config.yaml
n_kv_head: 4
init_std_qkv: 0.0448
weight_decay: 0.15
Each number is 200 + 40 x the weight over its row's rms, rounded and kept within 0 to 999. Layers, rows and columns count from 0. The size before them is the row's rms in percent of the matrix's.

# layer 4 MLP down (transposed), 1344x256, rms 0.0624, rows 77-95, columns 0-127
104,180,242,252,254,182,234,168,221,182,214,171,251,205,200,207,226,214,190,141,231,290,146,185,204,178,220,226,193,202,207,180,230,208,231,187,190,161,248,187,247,302,226,209,176,167,217,185,212,204,190,183,190,181,194,188,231,160,201,260,226,299,146,207,199,239,229,230,155,213,211,83,198,297,208,232,194,206,209,137,230,101,198,212,140,117,185,208,208,275,142,219,273,312,103,178,262,332,162,230,181,160,233,249,202,234,167,182,254,197,212,196,162,237,168,163,192,207,220,211,197,222,197,249,78,246,273,262,239
103,219,205,180,222,123,215,208,199,180,196,191,173,173,216,268,284,280,198,116,236,160,278,119,229,217,174,168,195,199,180,163,220,234,206,215,169,265,97,169,185,234,191,192,168,172,182,188,282,216,148,142,111,271,182,209,220,272,208,222,220,222,200,281,247,170,251,260,111,200,187,165,253,211,204,141,183,221,179,206,126,187,169,232,233,153,268,203,295,152,227,219,171,224,200,167,208,193,207,249,210,168,174,185,162,205,164,183,194,145,195,226,213,169,139,201,153,217,193,309,215,211,172,165,325,154,185,234,237
096,230,142,171,218,191,236,168,193,205,219,194,235,261,194,203,165,231,203,174,343,151,197,232,225,168,224,159,157,293,247,248,153,150,196,201,224,146,225,291,224,259,180,264,170,121,212,228,210,180,177,247,149,190,154,189,261,220,198,205,211,203,206,211,123,206,165,148,173,263,231,177,208,195,246,245,181,182,250,197,130,187,159,169,234,108,190,222,265,194,158,219,187,196,205,112,216,157,214,185,237,174,154,186,114,168,218,193,163,146,196,173,163,182,223,201,206,153,204,220,177,156,188,286,248,252,219,199,202
108,186,247,269,188,195,171,167,230,198,145,103,185,161,227,175,252,115,170,274,180,167,181,133,245,133,211,218,197,250,196,208,172,169,233,187,246,168,188,150,220,194,167,222,215,173,227,181,176,202,208,188,223,242,167,189,223,259,278,191,177,167,253,184,164,248,249,70,183,201,168,221,224,177,198,214,173,266,185,159,224,109,249,122,210,187,234,183,192,224,230,228,200,288,205,250,268,203,232,194,182,229,192,136,148,275,252,239,169,229,168,177,164,196,176,250,228,208,150,161,191,153,164,183,151,194,218,169,191
095,236,197,277,116,231,202,183,191,152,160,125,243,257,255,240,180,202,205,182,295,198,143,189,235,249,247,270,246,183,287,177,169,209,258,145,203,184,166,218,227,154,167,194,158,246,232,249,183,249,213,224,192,187,167,154,168,155,155,129,224,272,259,157,208,177,255,145,199,159,159,133,206,211,200,189,254,233,141,216,205,222,225,108,162,169,209,146,155,192,243,179,195,172,239,215,177,191,247,197,211,246,269,233,230,232,215,215,163,235,164,215,240,174,157,191,261,262,204,233,203,247,174,186,271,175,178,215,225
106,221,142,215,217,208,198,196,241,181,185,213,212,242,150,196,160,173,215,140,209,138,207,236,154,241,166,191,281,201,120,187,175,234,264,176,187,222,223,194,140,215,156,54,146,169,245,156,220,185,217,211,158,150,204,275,96,172,161,195,106,199,220,203,193,233,163,182,206,179,239,247,259,209,167,221,136,175,145,163,264,215,166,239,178,157,177,247,223,186,200,220,168,260,193,256,276,187,72,135,209,246,214,207,257,225,185,146,226,216,185,229,275,249,210,239,197,250,174,163,268,219,246,234,275,218,206,201,177
101,181,199,225,194,211,146,161,241,306,131,149,258,170,218,182,226,206,184,223,185,270,148,226,246,236,203,210,183,198,205,199,207,181,191,224,203,111,252,187,112,226,147,263,101,212,197,222,232,240,153,126,226,194,250,212,158,189,239,177,152,228,153,231,227,246,183,167,163,166,166,158,96,274,236,237,154,216,238,119,121,227,257,111,203,172,178,191,200,200,221,189,226,205,99,236,136,289,201,234,232,191,185,171,198,218,191,281,173,143,186,110,149,252,198,111,165,206,148,159,185,245,213,237,132,233,192,224,199
094,229,198,210,157,175,201,192,189,225,160,236,184,182,167,191,223,244,238,220,226,183,203,229,233,232,188,182,130,140,172,247,229,188,162,240,304,185,269,202,114,153,204,238,153,226,159,217,160,205,203,220,292,253,179,258,159,112,186,177,162,208,177,108,186,138,189,152,171,242,257,202,248,200,229,177,190,257,171,197,198,191,285,245,177,184,244,218,227,190,239,223,246,247,208,251,184,136,193,264,175,155,186,217,196,262,243,190,292,225,134,264,169,256,227,258,170,147,212,200,168,175,239,207,217,260,147,115,186
099,169,198,208,207,150,174,168,212,202,200,158,171,158,211,219,179,174,204,296,141,233,194,222,256,212,122,220,197,164,236,256,249,141,175,143,239,234,168,156,253,209,187,246,194,245,193,165,114,184,190,154,246,136,128,204,176,24,263,150,169,294,201,152,89,259,244,163,201,251,257,245,215,203,163,179,210,139,176,185,161,229,148,260,227,206,212,158,197,166,131,174,215,191,238,216,222,199,159,212,263,225,221,170,109,188,237,169,256,191,193,184,241,177,233,228,216,184,233,169,128,200,194,270,284,206,226,162,323
100,189,178,171,101,241,100,169,244,103,169,201,227,163,190,228,205,234,179,184,132,241,171,165,252,293,243,231,176,248,228,160,257,186,113,239,173,245,195,248,267,212,257,256,212,167,181,182,171,142,214,189,245,232,207,156,225,209,216,243,242,140,136,255,235,197,184,209,270,191,191,242,235,226,243,140,216,226,218,240,208,255,277,149,152,209,136,198,262,174,253,196,210,155,179,155,171,194,227,186,222,169,242,143,172,270,240,268,172,278,185,182,166,199,182,214,176,202,276,196,178,135,207,201,239,169,186,258,181
095,217,188,227,198,151,159,175,191,168,215,192,265,200,225,220,222,155,246,181,128,195,201,181,243,221,223,222,216,217,238,242,202,188,169,196,166,268,251,220,176,160,186,237,221,199,143,222,252,123,200,228,193,277,224,164,240,308,241,219,231,192,176,169,202,308,214,280,195,248,220,143,185,177,250,208,248,229,195,162,177,167,212,213,184,142,249,186,210,188,171,200,205,227,218,160,245,170,105,214,229,229,253,191,256,259,186,268,264,251,205,210,241,131,125,117,262,246,203,264,213,218,211,249,54,158,280,188,233
097,254,260,195,186,210,221,158,222,190,150,189,226,150,125,178,162,219,257,181,175,248,191,202,195,141,115,190,228,177,224,198,164,234,145,248,258,165,184,278,246,278,285,179,168,190,200,174,173,282,133,216,204,176,209,208,184,48,223,208,163,219,230,178,146,172,179,222,189,213,184,231,237,153,194,186,158,162,177,205,218,136,198,327,161,225,175,193,241,165,193,201,185,225,253,241,221,243,185,165,198,207,168,210,193,153,231,136,225,214,85,160,141,160,160,168,169,212,173,194,231,143,183,232,339,224,242,116,191
110,211,274,226,271,215,210,110,186,231,156,215,198,246,221,142,187,187,196,205,157,150,182,177,164,198,207,157,198,249,192,155,189,157,178,169,227,153,245,160,198,272,183,237,213,123,184,163,217,221,160,157,186,237,220,212,134,57,195,134,195,263,227,162,173,174,279,189,185,189,325,157,244,141,117,250,197,230,200,184,207,226,218,253,213,216,273,202,252,249,255,243,190,163,135,222,298,202,205,184,224,200,237,150,175,200,194,208,161,211,135,159,264,190,144,181,192,148,234,220,172,304,227,196,295,216,169,196,133
099,190,293,181,156,151,184,223,184,253,234,293,228,268,165,187,178,187,193,142,158,147,151,172,274,162,214,195,249,116,189,221,135,120,226,176,149,231,187,217,176,149,185,167,249,170,201,209,167,253,229,172,152,206,251,169,284,132,141,189,176,227,219,137,157,167,200,142,214,102,148,187,234,231,311,197,152,197,227,290,237,180,154,207,179,233,207,237,196,215,198,215,133,205,204,197,150,227,161,224,215,176,229,185,235,201,153,180,192,201,144,171,201,217,155,257,145,180,232,216,208,162,222,117,237,143,232,163,227
100,209,173,216,218,184,274,185,202,198,233,189,146,294,219,135,191,208,148,219,191,167,227,138,152,287,200,197,244,251,189,209,178,172,253,208,196,183,224,279,207,201,234,172,220,236,167,213,211,176,183,251,172,202,165,203,223,177,208,178,257,213,158,155,187,207,102,224,159,194,192,234,149,198,166,194,218,179,234,281,157,195,198,198,227,232,215,203,191,212,139,234,204,175,288,245,203,252,173,192,217,218,216,191,269,87,210,216,299,172,196,375,143,213,181,149,194,181,215,204,175,244,132,115,238,281,225,320,185
097,233,250,179,125,184,260,247,214,189,171,227,239,186,208,232,267,220,211,214,217,199,165,135,107,171,211,219,234,191,199,257,299,185,222,178,250,200,231,248,291,178,224,230,178,212,206,205,253,235,191,219,248,262,173,310,204,180,255,231,132,255,203,130,171,161,189,214,186,238,150,218,252,231,125,188,168,241,213,274,296,219,136,210,172,164,171,237,255,185,184,221,282,190,183,192,245,175,192,143,202,160,198,145,159,237,277,231,245,168,192,228,239,249,211,115,235,185,177,234,238,204,192,240,236,220,145,171,223
096,216,208,270,142,210,179,205,160,232,227,189,127,177,167,171,192,218,231,179,195,199,196,213,163,240,212,224,191,269,214,177,170,242,169,233,178,249,182,197,210,233,264,229,173,228,164,235,197,174,208,217,200,190,214,175,174,161,196,217,130,183,262,245,203,148,171,217,197,149,141,144,237,211,225,177,169,189,195,139,243,182,232,160,229,197,123,144,123,181,200,155,241,175,284,227,182,140,121,224,163,209,227,232,241,151,337,205,183,144,239,194,184,190,162,209,168,184,245,248,195,256,191,115,249,223,222,295,227
102,247,212,236,250,200,293,172,225,189,244,228,212,217,177,207,207,208,208,178,164,145,123,156,179,218,174,221,201,163,201,266,172,206,207,151,224,229,185,156,214,191,145,230,113,127,224,206,225,174,141,166,237,240,222,224,162,159,285,192,243,248,120,153,197,148,131,146,232,255,282,193,269,212,148,252,182,154,229,187,177,257,253,239,178,120,247,215,203,166,124,213,193,214,231,183,279,261,172,205,218,184,171,193,184,264,206,215,207,90,91,205,147,236,240,246,256,158,201,111,146,112,160,225,226,233,243,229,141
100,184,176,218,262,181,221,186,196,266,165,164,153,230,192,187,244,208,234,214,161,220,160,215,171,233,157,157,233,192,173,200,164,178,214,149,203,236,237,170,292,128,222,171,156,229,300,85,209,138,153,219,201,119,191,180,175,125,202,228,190,208,223,165,242,210,197,184,222,187,279,179,187,165,277,196,183,163,189,200,211,236,170,267,188,207,136,87,231,266,215,213,231,205,214,211,158,219,206,261,219,228,218,174,239,113,204,182,227,153,273,238,257,191,201,196,128,156,161,257,267,221,228,235,243,250,213,227,227
# layer 4 MLP gate, 1344x256, rms 0.078, rows 78-95, columns 0-127
106,211,162,236,163,226,203,206,204,168,235,160,297,139,252,226,215,232,220,207,224,278,212,159,182,131,235,178,169,227,262,201,190,219,221,248,150,198,239,116,214,200,143,235,208,155,158,208,200,217,234,241,182,148,146,142,198,241,279,261,195,196,193,224,294,263,184,249,225,140,132,165,225,164,204,142,245,220,183,185,176,137,96,196,171,146,97,179,172,153,217,166,187,223,186,185,151,221,203,265,189,128,208,192,255,167,174,216,144,240,166,210,151,226,178,217,156,229,183,205,229,218,207,157,137,222,195,241,228
096,129,179,149,203,172,207,245,307,201,184,202,120,164,145,191,191,187,140,223,151,210,207,263,217,150,215,144,235,194,274,179,135,211,227,218,220,177,123,207,177,152,169,221,218,178,163,211,203,187,165,240,226,191,265,213,177,234,176,165,134,147,137,232,274,235,281,211,195,143,247,179,157,175,140,189,261,213,185,173,199,158,163,165,218,220,173,243,260,148,248,206,149,234,185,198,193,297,261,186,237,230,205,196,148,198,171,255,188,177,230,182,180,160,206,270,188,219,146,225,227,146,159,176,206,131,155,213,104
108,131,186,189,213,234,255,158,243,192,267,182,176,228,147,146,174,219,201,122,231,128,278,166,231,224,206,223,192,264,263,168,264,240,197,262,229,204,223,181,257,150,109,224,174,162,203,200,195,300,240,249,156,127,191,230,221,222,176,239,187,138,104,146,227,191,247,197,209,245,207,242,152,188,233,209,123,175,170,189,167,175,299,159,177,199,266,169,225,281,268,154,181,227,103,199,199,155,186,163,148,139,229,231,194,198,180,267,181,269,202,243,161,231,250,225,187,198,199,219,196,222,212,216,172,208,203,262,123
096,233,249,117,184,163,223,278,266,171,234,223,265,198,149,197,198,224,170,215,182,224,185,271,229,140,181,111,244,242,129,159,181,183,173,212,174,108,224,143,202,191,177,205,161,218,171,249,211,234,179,259,217,173,233,231,219,187,225,194,215,227,255,123,215,191,219,113,181,246,174,207,201,138,151,147,181,215,236,234,212,237,158,198,215,194,158,222,173,225,144,276,151,193,258,268,171,204,182,184,199,219,148,198,222,220,132,149,187,186,225,226,170,257,214,224,247,197,189,228,281,185,198,115,202,178,159,157,258
103,259,222,246,193,222,236,243,244,305,252,179,181,130,234,212,235,234,194,224,324,206,199,153,213,233,231,175,198,227,194,223,137,162,172,203,204,188,206,156,212,147,196,208,146,204,181,176,165,152,219,213,189,112,171,156,275,195,189,241,232,170,236,250,307,158,197,201,243,202,187,204,271,175,170,181,145,199,189,255,195,252,195,138,186,197,187,189,93,242,217,190,215,254,216,219,183,251,114,222,134,181,193,185,208,192,279,185,241,192,233,264,199,215,208,253,158,231,197,255,140,242,226,244,162,247,215,201,171
101,187,156,207,187,184,191,187,192,221,187,221,267,235,269,220,195,273,158,206,136,154,211,172,250,190,208,184,151,210,216,241,189,180,152,212,176,185,209,150,156,210,163,244,203,174,207,186,153,239,221,171,219,213,162,184,125,225,232,226,223,207,187,252,259,151,233,253,178,145,250,212,257,235,209,196,214,263,164,232,208,262,235,217,120,197,254,250,158,215,142,232,177,226,172,198,180,207,177,178,191,201,174,218,221,154,221,261,140,171,247,194,241,255,243,219,233,260,203,240,153,121,144,193,160,271,250,187,236
093,180,234,164,153,161,218,238,165,187,226,142,204,197,220,197,219,235,253,202,53,194,264,256,188,232,165,257,180,182,259,170,255,163,204,200,217,213,183,205,218,266,158,122,191,216,88,234,212,207,247,195,224,201,179,229,214,201,192,118,195,144,89,152,276,210,229,194,200,229,203,167,170,240,198,195,153,220,165,177,172,207,207,232,177,195,249,188,155,153,208,236,166,252,161,267,206,170,185,246,212,208,154,161,276,222,192,179,166,203,207,147,198,209,196,147,109,224,250,206,232,214,165,157,182,134,204,174,159
098,183,148,230,158,159,207,202,207,223,231,210,186,209,214,171,242,173,178,284,134,244,278,163,194,200,227,237,179,163,196,157,120,168,239,187,149,170,189,148,172,185,153,136,121,292,176,202,170,210,301,247,151,150,230,212,214,184,198,263,232,220,175,234,276,206,237,160,172,178,114,234,214,202,170,219,252,200,211,229,172,207,116,221,218,183,223,162,155,198,237,102,236,249,147,266,186,283,235,206,292,261,219,221,231,175,162,204,176,223,278,237,261,166,179,166,170,190,192,201,250,178,165,152,177,221,217,180,237
106,240,229,227,193,183,167,227,249,182,150,232,211,184,182,237,186,217,176,133,190,270,263,167,243,153,153,214,144,200,238,184,216,296,280,154,157,226,181,219,181,178,242,127,208,260,227,211,211,271,210,203,222,119,217,232,244,288,244,149,196,160,135,216,231,190,189,253,243,201,217,258,274,232,164,219,125,199,214,239,204,146,234,219,211,237,196,206,281,194,161,161,192,162,161,140,196,246,219,243,202,209,233,148,193,191,213,190,243,278,194,179,184,200,205,189,173,90,153,233,178,174,199,127,134,150,164,200,139
092,219,279,213,186,164,245,134,260,188,211,228,175,262,208,189,190,229,192,166,210,206,167,234,122,170,166,189,175,224,213,230,175,269,228,187,178,165,131,173,234,236,261,176,207,126,198,217,229,151,205,164,247,183,248,286,174,165,305,190,102,276,279,248,173,160,192,192,162,203,125,211,206,224,235,150,214,144,172,210,194,181,222,234,144,252,210,140,193,180,189,228,114,221,222,244,212,227,193,194,173,227,271,209,110,173,213,223,225,153,179,170,154,181,224,224,139,128,185,247,236,164,188,172,209,178,172,183,156
105,201,196,243,202,207,291,198,277,233,251,212,167,209,181,210,244,254,191,179,235,188,255,157,164,166,225,190,216,147,180,210,239,197,203,196,248,140,221,177,226,204,177,129,251,154,152,203,207,255,187,258,240,147,204,238,283,279,177,198,181,141,222,211,188,207,264,248,150,146,194,216,262,247,151,236,286,199,236,159,242,162,187,146,205,284,166,179,204,182,222,215,197,198,187,208,150,221,216,188,237,185,257,204,154,224,224,175,203,166,244,178,161,271,166,194,129,280,214,246,240,177,206,184,57,139,153,201,216
110,255,139,198,210,199,241,157,207,198,183,222,224,142,250,255,201,198,170,226,222,240,187,188,205,196,236,190,142,251,228,166,180,181,276,234,216,214,212,176,194,174,220,125,165,151,163,205,163,208,187,196,260,128,283,275,195,220,199,191,193,167,217,211,152,176,247,175,123,202,142,158,150,205,152,171,236,149,227,224,206,221,133,163,153,238,135,171,168,138,220,186,204,177,186,286,206,232,177,242,162,190,151,214,169,246,222,208,196,242,225,245,107,253,210,169,214,134,197,185,261,219,198,147,196,252,197,92,96
093,208,155,215,213,196,134,176,215,233,261,240,210,161,264,194,176,136,205,136,210,249,147,135,210,231,154,179,146,233,197,198,201,172,183,165,212,254,231,148,178,175,199,175,141,195,237,274,173,194,219,164,144,144,229,227,209,201,167,230,127,160,197,145,188,199,153,201,166,195,159,213,197,253,157,192,174,96,213,160,149,207,234,177,147,246,262,200,196,215,264,246,128,194,167,227,139,288,186,292,158,136,192,184,200,189,103,179,183,206,188,136,216,197,144,186,203,208,162,208,189,268,168,153,235,222,214,244,234
098,235,202,225,159,212,256,210,228,141,237,141,201,161,176,164,207,136,284,167,158,201,212,209,231,250,171,169,219,190,144,185,229,192,186,229,287,148,231,143,226,247,138,175,193,281,165,232,206,129,223,156,243,198,215,165,232,226,264,273,155,152,218,197,199,267,155,205,111,247,209,167,260,145,151,99,222,182,259,237,220,223,153,250,201,258,102,216,220,148,213,216,212,145,237,224,193,220,250,204,259,199,254,249,143,122,230,236,199,196,210,131,214,190,190,207,168,237,205,146,205,256,200,196,176,199,230,231,216
095,132,220,271,189,191,117,200,242,237,196,205,220,138,249,211,225,207,192,218,132,118,236,194,199,187,185,186,204,204,280,196,188,175,201,152,188,151,177,199,243,173,203,220,241,253,239,174,124,192,274,208,217,188,230,259,184,235,157,204,145,199,176,212,145,168,228,132,165,151,245,220,256,251,183,260,230,217,238,193,178,246,241,164,202,144,255,228,203,154,169,211,206,204,180,191,190,252,219,135,217,263,158,194,174,180,205,204,234,230,248,211,219,222,210,203,201,197,153,227,217,180,152,196,183,295,198,248,171
096,233,267,182,225,204,171,120,159,195,225,131,167,218,191,185,226,207,172,207,233,200,219,176,215,251,240,265,173,266,228,218,187,272,235,215,184,212,196,250,135,174,166,213,176,166,186,168,209,155,126,211,159,208,185,234,138,217,240,220,168,180,251,225,151,214,160,166,182,243,159,155,198,213,290,251,134,232,182,129,276,164,233,131,212,152,170,175,114,215,243,127,246,210,158,229,191,241,175,227,279,236,191,200,212,246,223,151,226,234,178,248,126,279,215,179,136,189,135,207,162,227,226,203,181,252,195,214,225
094,232,129,190,160,237,162,216,250,289,221,167,214,188,218,211,226,250,248,222,150,211,197,211,253,213,202,197,155,186,175,208,198,254,214,277,205,200,136,242,176,173,166,104,274,233,200,244,219,233,224,243,146,189,205,206,181,280,174,224,236,134,221,192,229,175,216,252,206,240,196,254,139,189,234,212,222,217,127,171,243,216,170,117,199,200,184,141,253,170,277,148,207,218,147,165,206,219,168,173,275,260,211,282,206,168,177,246,167,152,243,215,221,159,160,243,178,216,195,173,250,170,236,135,156,191,245,212,262
099,156,208,148,178,178,166,129,238,120,227,205,217,165,175,144,205,199,232,207,174,231,251,206,200,157,206,150,156,208,264,221,202,137,213,172,275,212,145,172,225,141,277,225,255,152,237,238,182,198,226,279,156,172,252,167,276,184,168,187,239,136,166,232,215,215,194,237,180,131,159,218,184,185,191,186,270,151,156,219,185,213,148,212,164,238,193,179,194,135,157,192,174,237,168,239,215,253,249,246,151,241,248,176,218,232,208,239,198,181,205,195,249,155,272,163,213,235,171,202,173,163,175,221,183,153,193,133,212
# layer 4 MLP up, 1344x256, rms 0.0707, rows 78-95, columns 0-127
104,225,179,197,241,97,211,246,126,120,107,212,205,195,203,218,234,138,277,155,131,137,172,223,232,217,217,210,191,125,233,198,205,216,181,219,144,223,164,208,185,236,248,210,245,209,279,273,148,256,256,211,154,206,157,227,194,170,147,177,199,211,223,212,233,147,209,252,254,188,185,216,246,222,185,93,180,147,183,182,163,228,154,177,246,232,278,274,134,277,183,212,155,196,168,205,162,222,156,210,205,138,263,176,176,220,172,284,136,232,208,180,232,224,148,235,239,160,240,206,243,191,218,219,181,246,219,131,205
096,221,200,185,274,179,202,210,215,177,233,208,171,180,201,215,189,156,171,234,214,268,238,209,223,114,142,214,215,172,253,132,218,205,214,161,198,187,228,228,182,136,209,300,193,218,182,206,175,179,208,298,245,245,228,207,192,199,227,187,223,222,125,173,181,272,217,152,154,225,249,141,145,180,199,242,181,174,202,124,156,191,256,269,234,154,194,257,229,180,139,214,155,166,138,155,185,189,254,249,111,241,231,233,133,146,307,153,190,139,210,78,145,184,229,259,164,117,209,160,254,125,233,219,223,194,234,197,157
108,187,171,216,111,248,197,270,207,169,180,251,235,218,200,161,174,171,259,167,166,172,242,181,237,260,193,153,218,259,263,157,217,252,187,250,95,229,204,253,224,177,261,140,168,193,186,201,253,155,185,171,172,194,137,137,158,204,227,184,190,166,154,182,166,250,182,257,143,188,164,112,161,224,187,258,213,250,142,170,203,172,154,213,248,193,207,121,160,155,148,263,248,192,162,192,187,177,204,218,178,222,194,110,234,210,229,179,211,234,170,161,141,254,281,227,213,202,243,202,239,200,189,138,182,183,173,234,200
098,311,267,209,212,159,190,210,195,126,123,132,195,221,112,156,212,123,177,220,170,179,158,191,122,185,207,209,243,215,230,92,233,234,214,188,223,252,199,176,139,251,240,285,210,253,227,150,158,216,160,154,179,196,162,200,219,241,194,257,218,184,251,116,164,277,233,155,126,302,137,176,204,212,261,209,167,175,214,189,250,166,192,192,250,136,178,241,218,161,198,174,258,153,243,298,227,237,179,175,230,248,239,210,212,223,287,162,176,238,143,137,235,202,216,197,169,131,212,181,260,197,204,136,250,185,230,205,179
105,164,141,212,213,199,165,157,227,127,244,169,204,285,239,168,223,245,129,238,172,220,206,232,237,229,212,173,172,195,183,181,191,271,220,161,183,189,191,214,183,215,216,150,226,168,274,213,236,229,157,235,231,188,228,227,207,236,136,204,173,201,113,240,220,126,178,206,208,123,232,220,204,252,107,252,100,231,239,165,204,146,196,232,195,192,230,239,230,174,160,247,190,287,256,208,244,172,231,62,218,206,256,106,187,185,181,184,129,283,155,161,222,186,259,223,153,166,154,191,206,193,223,167,248,189,209,276,178
103,227,151,198,158,197,211,206,162,182,234,176,128,186,227,218,161,198,265,251,204,223,195,132,216,177,195,203,237,156,279,232,203,240,248,182,225,221,193,172,177,156,221,184,214,145,281,229,241,236,268,199,190,189,210,266,158,216,225,161,179,167,272,221,173,241,230,270,96,233,213,172,210,211,167,184,201,199,214,175,155,228,151,188,124,169,214,180,196,156,223,200,170,210,206,253,167,248,163,186,217,174,297,213,278,210,290,171,227,227,164,158,165,144,213,213,173,217,242,156,216,163,248,142,179,134,177,133,220
095,193,218,185,212,186,258,192,177,133,182,193,192,149,254,185,189,157,149,153,158,185,244,203,233,139,203,243,186,202,151,182,224,206,202,203,265,184,233,171,272,166,310,219,178,199,172,198,192,205,216,262,226,214,229,148,209,217,172,222,210,200,206,186,223,139,216,228,286,178,241,214,181,133,112,208,173,209,159,203,163,214,175,163,288,116,178,269,200,184,166,210,137,264,233,246,111,212,249,181,149,221,216,176,143,207,241,258,199,207,242,180,194,139,176,313,179,214,180,214,193,219,154,177,199,168,213,142,176
099,183,228,166,215,148,210,218,177,219,249,200,204,142,194,188,129,110,244,183,241,277,231,157,234,141,226,189,178,210,177,222,159,196,221,218,171,247,219,230,221,151,193,209,146,212,148,217,183,169,271,221,184,219,134,217,210,119,295,255,264,289,157,208,190,197,236,145,191,149,167,167,216,225,137,200,201,227,155,172,171,246,167,230,250,219,259,205,143,190,219,242,140,170,256,185,198,156,221,249,270,186,210,212,184,147,191,200,200,282,145,164,203,194,169,276,207,212,248,185,189,238,188,215,188,233,202,151,217
097,236,195,210,244,209,223,211,262,157,239,225,157,205,217,231,217,252,172,134,229,198,132,219,188,107,206,198,244,178,258,217,167,205,182,148,237,203,181,202,186,301,204,227,228,238,148,226,219,227,218,212,195,239,253,193,118,192,131,151,115,218,212,183,280,186,281,244,226,199,176,169,198,220,168,253,182,205,211,220,297,179,143,188,180,223,256,255,173,189,227,188,165,315,217,209,279,111,163,273,206,191,175,237,188,241,160,253,194,157,253,181,260,205,285,233,245,221,202,270,191,247,209,150,192,199,188,139,171
096,177,140,144,216,144,188,217,202,206,168,245,148,194,219,207,203,200,184,160,259,203,182,277,210,243,214,268,187,231,232,205,169,179,219,181,237,169,220,215,217,225,250,187,209,231,192,191,263,197,197,157,249,211,187,180,228,149,167,208,218,203,265,216,176,204,228,262,242,250,208,300,145,177,290,216,308,164,236,146,330,292,188,165,248,228,226,196,194,175,131,198,210,238,149,209,221,121,127,254,156,138,197,208,242,163,308,228,154,250,177,214,195,216,241,182,195,185,182,162,263,235,215,200,254,179,203,130,189
097,240,254,130,182,166,202,135,209,188,213,271,199,184,232,228,245,251,197,140,202,187,210,224,195,223,196,163,136,190,212,219,215,181,207,201,185,158,218,220,290,210,213,156,234,147,203,197,190,213,98,198,270,177,142,214,227,217,193,225,144,172,242,202,167,199,202,217,115,246,249,235,298,199,256,98,189,167,229,155,263,148,202,213,250,246,204,170,284,175,208,245,195,259,124,200,167,217,241,171,233,148,299,184,135,247,231,168,194,216,175,178,175,276,222,167,191,209,253,218,173,188,204,266,192,206,176,132,217
110,147,220,244,124,160,199,240,195,173,149,252,183,223,173,255,246,190,141,181,138,181,189,217,173,188,221,199,234,178,221,140,177,231,231,189,225,209,153,204,310,267,242,253,207,167,214,191,146,187,177,199,192,116,150,269,144,216,184,226,210,299,204,179,209,181,218,209,196,185,163,193,204,199,168,229,169,165,72,226,172,202,195,161,137,194,209,251,223,222,199,199,138,211,155,112,235,238,171,178,265,203,167,151,139,208,146,212,197,221,162,168,246,164,215,217,211,186,254,208,246,240,242,217,218,202,159,237,171
095,230,199,111,252,180,196,181,165,191,217,144,269,253,189,199,196,179,198,215,228,246,187,135,154,171,235,112,141,163,233,181,230,279,169,192,252,237,172,199,181,261,232,217,209,165,245,184,202,139,230,220,179,169,215,138,204,265,191,162,226,165,179,189,177,188,175,239,215,255,222,139,220,219,221,119,259,201,207,195,176,236,217,221,133,132,180,193,164,256,250,117,204,186,170,202,106,278,203,144,229,199,143,206,243,236,149,206,171,246,190,161,127,216,245,281,250,178,299,169,205,139,156,195,217,216,233,229,197
100,118,177,286,232,135,200,165,167,198,177,208,172,169,171,216,208,166,162,155,153,239,165,237,175,152,186,242,257,118,154,211,226,202,215,208,169,248,180,244,192,188,228,243,175,188,153,231,172,203,204,276,191,218,185,238,225,189,162,220,221,194,157,208,206,122,172,215,253,138,168,203,188,180,160,255,248,167,204,222,271,241,275,186,251,260,167,210,188,182,192,273,189,157,219,156,185,124,167,160,198,287,220,255,160,220,208,207,229,200,182,216,139,166,149,223,225,269,210,219,269,185,225,198,229,232,130,121,193
096,193,197,229,156,203,201,142,134,174,100,263,124,236,222,143,207,243,161,181,135,192,175,249,154,215,176,208,226,231,166,252,206,209,208,213,192,185,215,162,237,228,185,181,178,190,169,189,246,184,260,136,203,188,333,203,232,129,167,220,202,227,187,216,131,95,335,216,272,127,142,245,211,205,210,205,166,180,230,221,231,214,141,197,191,255,167,146,206,188,194,153,220,199,138,214,101,230,267,204,226,161,193,204,232,158,248,194,160,259,192,149,181,230,139,213,190,176,204,177,156,249,157,140,194,206,183,197,146
095,192,254,173,204,236,149,213,247,236,169,253,148,201,209,145,171,199,130,179,192,206,226,168,163,271,191,213,193,198,166,176,188,243,180,208,152,200,73,158,239,217,177,210,254,202,109,229,225,140,187,217,187,180,135,201,170,195,174,215,191,86,210,239,170,186,254,187,207,174,193,265,170,181,225,207,152,206,197,217,137,258,282,208,156,160,186,225,215,258,196,221,182,242,172,209,218,212,255,194,199,216,252,152,246,176,184,241,166,262,235,233,203,220,168,249,253,202,207,194,281,236,202,269,197,228,212,213,233
102,202,216,215,204,208,192,248,165,227,222,226,283,229,191,207,254,248,138,172,252,187,175,269,196,155,218,243,259,178,185,191,192,246,171,158,204,189,243,258,149,168,203,168,148,226,161,193,251,166,200,208,185,144,249,268,202,152,198,187,225,186,167,243,194,230,124,198,237,158,127,207,162,183,282,172,208,183,248,190,188,279,195,225,296,173,168,201,244,232,216,208,261,228,211,225,129,239,169,236,229,197,252,200,144,257,217,131,171,212,200,234,223,180,218,194,176,189,222,143,174,181,164,182,193,264,188,217,191
097,231,211,223,231,211,230,242,205,254,179,233,178,186,134,266,237,239,141,209,196,165,164,216,197,175,223,169,207,171,227,167,182,226,200,181,261,187,209,135,182,244,242,228,129,229,198,165,167,181,186,192,193,186,166,222,156,184,207,269,231,211,126,170,203,245,118,147,100,174,242,212,173,146,202,217,188,180,186,97,113,110,225,271,270,170,210,233,238,311,177,159,260,181,220,163,239,192,260,179,236,224,255,214,183,199,178,222,149,216,202,248,214,176,169,200,187,235,231,224,207,119,180,137,170,133,242,196,210